config = dict(
    n_layer=13,
    d_model=256,
    n_head=4,
    n_kv_head=1,
    head_dim=64,
    d_mlp=576,
    vocab_size=2048,
    activation='swiglu',
    norm='rmsnorm',
    norm_place='pre',
    norm_eps=1e-05,
    positions='rope',
    rope_base=10000.0,
    rope_fraction=1.0,
    qk_norm=True,
    attn_scale=0.15,
    bias='none',
    tie_embeddings=False,
    parallel_block=False,
    init='uniform',
    init_std_qkv=0.0352,
    init_std_o=0.0069,
    init_std_up=0.0352,
    init_std_down=0.0046,
    optimizer='soap_variant',
    lr=0.0032,
    beta1=0.95,
    beta2=0.99,
    weight_decay=0.026,
    lr_head=0.00567,
    warmup_steps=41,
    schedule='wsd',
    decay_fraction=0.582,
    decay_shape='linear',
    final_lr_fraction=0.05,
    batch_tokens=[16384, 32768, 65536],
    seq_len=512,
    doc_mask=True,
    train_tokens=213200000,
    steps=6062,
    dataset='wikipedia_en',
)
Each number is 50 + 12 x the weight over its row's rms, rounded and kept within 0 to 99. Layers, rows and columns count from 0. The size before them is the row's rms in percent of the matrix's.

# down: layer 3 MLP down (transposed), 576x256, rms 0.206, rows 396-399, columns 0-127
# gate: layer 3 MLP gate, 576x256, rms 0.222, rows 397-400, columns 0-127
# up: layer 3 MLP up, 576x256, rms 0.224, rows 397-399, columns 0-127
down396 101:61 48 51 48 59 48 45 50 41 49 50 51 49 69 46 35 71 35 60 48 58 62 54 56 38 56 60 50 51 43 51 50 35 51 53 48 30 59 44 76 44 63 44 48 65 65 32 46 45 29 27 49 36 52 76 48 53 60 52 56 37 48 45 60 29 71 58 53 48 55 41 65 44 60 36 35 42 54 57 43 47 56 35 66 70 52 48 40 56 45 53 47 39 60 46 54 49 47 67 60 77 25 53 85 56 47 45 52 54 49 39 45 63 56 53 36 61 50 50 57 28 39 39 47 47 50 48 43
gate397 093:45 50 51 68 46 22 46 43 70 44 54 57 66 55 38 57 57 50 53 41 37 35 35 46 22 54 48 22 47 56 32 49 30 43 38 58 60 32 51 40 50 53 65 53 40 72 65 58 51 53 52 52 61 46 35 65 46 63 46 59 46 38 57 47 56 54 76 23 44 51 35 32 55 45 29 47 48 45 55 64 65 45 41 41 56 50 53 50 58 56 51 46 57 59 39 43 61 67 31 47 40 46 46 37 56 62 39 43 59 41 44 52 22 53 50 40 44 53 46 49 28 48 39 61 68 64 81 68
up397 093:65 55 45 48 71 61 56 59 28 63 40 35 59 46 57 49 46 52 42 60 81 50 71 62 66 46 55 87 42 39 57 22 67 60 60 39 55 60 65 59 60 56 44 52 47 42 29 50 51 49 46 34 46 59 61 37 56 47 55 30 56 72 43 50 59 40 29 75 68 40 58 59 41 36 57 50 41 57 47 44 35 56 63 51 53 45 56 51 47 54 44 55 54 61 68 45 51 50 63 53 50 44 49 50 44 40 54 28 37 57 61 44 62 45 49 68 39 52 71 57 60 53 70 58 39 16 30 44
down397 094:60 69 52 53 45 46 58 41 52 43 49 47 36 53 59 28 57 43 47 89 53 50 53 54 43 59 42 40 56 54 46 34 47 39 18 47 51 39 48 41 40 59 47 60 44 48 38 54 24 41 32 56 46 42 56 42 60 31 64 62 49 45 57 38 39 54 38 60 23 52 62 40 63 42 67 70 43 46 26 61 26 56 43 35 59 53 45 33 39 44 44 73 35 64 55 73 62 42 37 61 36 60 42 74 54 54 50 56 51 60 27 31 46 57 68 35 39 44 43 50 34 41 58 43 54 56 54 69
gate398 107:37 46 47 62 42 43 34 47 51 43 55 70 44 65 53 45 67 53 50 73 62 50 65 36 73 30 56 41 56 46 54 48 41 53 47 59 51 45 72 45 55 52 35 57 36 51 54 49 62 40 17 56 54 53 69 38 50 61 80 59 60 19 47 58 41 36 36 61 52 60 57 49 51 43 33 63 52 50 48 56 53 52 45 46 45 65 55 52 58 30 35 28 55 30 35 38 54 54 53 68 55 42 37 56 80 59 39 68 51 35 70 53 56 64 44 72 32 45 62 70 45 61 50 63 50 44 49 58
up398 102:56 57 46 51 62 38 41 62 54 48 61 36 51 41 28 56 48 56 65 51 36 41 46 54 40 18 32 24 63 57 37 37 62 27 50 54 49 29 44 45 52 62 59 35 38 42 59 31 51 42 74 62 49 33 48 30 63 44 48 41 27 46 45 58 56 27 48 47 45 52 63 55 34 70 78 58 37 40 53 41 45 36 50 51 65 60 40 57 51 51 56 68 51 40 48 41 57 57 47 26 42 65 48 44 43 49 41 50 52 30 64 47 57 59 59 75 52 50 53 43 74 67 58 43 62 32 47 58
down398 096:33 31 29 43 56 46 45 58 46 40 51 57 43 66 37 43 38 44 67 41 37 58 61 25 46 43 50 57 60 41 47 42 47 54 65 52 59 53 60 50 21 46 37 55 43 53 77 53 64 39 55 53 51 60 35 54 74 54 50 59 61 21 66 67 46 28 48 48 62 34 42 60 41 49 31 39 58 37 58 35 72 49 65 53 57 49 71 36 39 68 32 51 51 39 52 41 56 51 34 37 63 35 30 54 45 67 47 41 41 65 31 47 65 47 57 72 41 57 39 52 42 62 50 46 45 36 35 36
gate399 097:44 40 54 47 27 40 44 55 45 48 54 53 47 62 60 49 38 71 63 41 34 52 50 71 42 46 55 64 55 46 36 70 48 68 64 52 63 59 54 71 52 50 65 48 33 78 67 42 54 35 56 57 46 76 56 33 42 47 54 49 72 66 56 35 38 37 35 65 48 26 57 53 58 76 50 54 70 51 53 59 38 50 43 53 63 46 39 34 57 49 64 68 38 57 52 55 67 46 46 47 46 60 56 71 54 32 51 56 64 43 43 46 51 58 43 52 61 51 76 45 39 41 47 43 48 53 61 58
up399 100:55 39 67 39 63 56 47 78 50 53 41 53 15 62 43 48 37 48 49 51 29 30 47 57 54 50 37 49 49 64 50 52 63 53 73 45 55 49 55 46 38 41 58 32 41 51 46 55 64 40 50 44 48 69 37 55 50 65 59 32 68 73 36 54 41 49 38 53 34 40 61 39 45 47 62 55 50 36 50 66 64 49 63 55 63 75 40 37 42 44 83 59 41 65 51 84 40 63 39 70 58 69 34 73 72 49 47 31 58 19 41 51 56 43 58 46 33 24 75 43 56 40 44 35 53 55 43 63
down399 099:57 52 57 54 50 39 45 35 35 58 50 28 75 52 56 61 58 55 60 61 48 44 44 44 55 74 38 57 51 35 27 24 63 47 51 57 73 46 34 43 53 75 42 62 41 52 54 49 69 39 54 59 59 71 49 60 56 51 46 50 60 52 56 52 63 64 44 35 48 38 55 56 85 46 22 60 45 35 55 48 54 47 40 57 35 55 58 40 47 75 48 72 39 41 64 38 35 53 64 30 65 52 64 37 42 42 60 51 43 44 37 53 42 40 60 41 44 46 63 62 70 58 38 34 50 41 42 40
gate400 097:58 19 64 56 36 65 39 55 56 42 41 35 48 57 56 37 32 32 67 56 54 35 39 46 52 34 41 63 45 45 47 56 44 48 46 38 46 52 58 28 64 62 41 35 58 21 50 32 41 51 55 72 60 48 51 34 55 68 60 53 39 58 71 25 32 41 28 50 35 53 54 59 52 46 62 61 52 42 74 40 58 53 62 61 58 55 32 48 43 58 55 27 41 43 36 52 38 49 60 66 57 66 46 51 61 58 56 52 54 47 34 60 54 49 58 26 55 43 52 44 82 53 72 43 45 51 48 47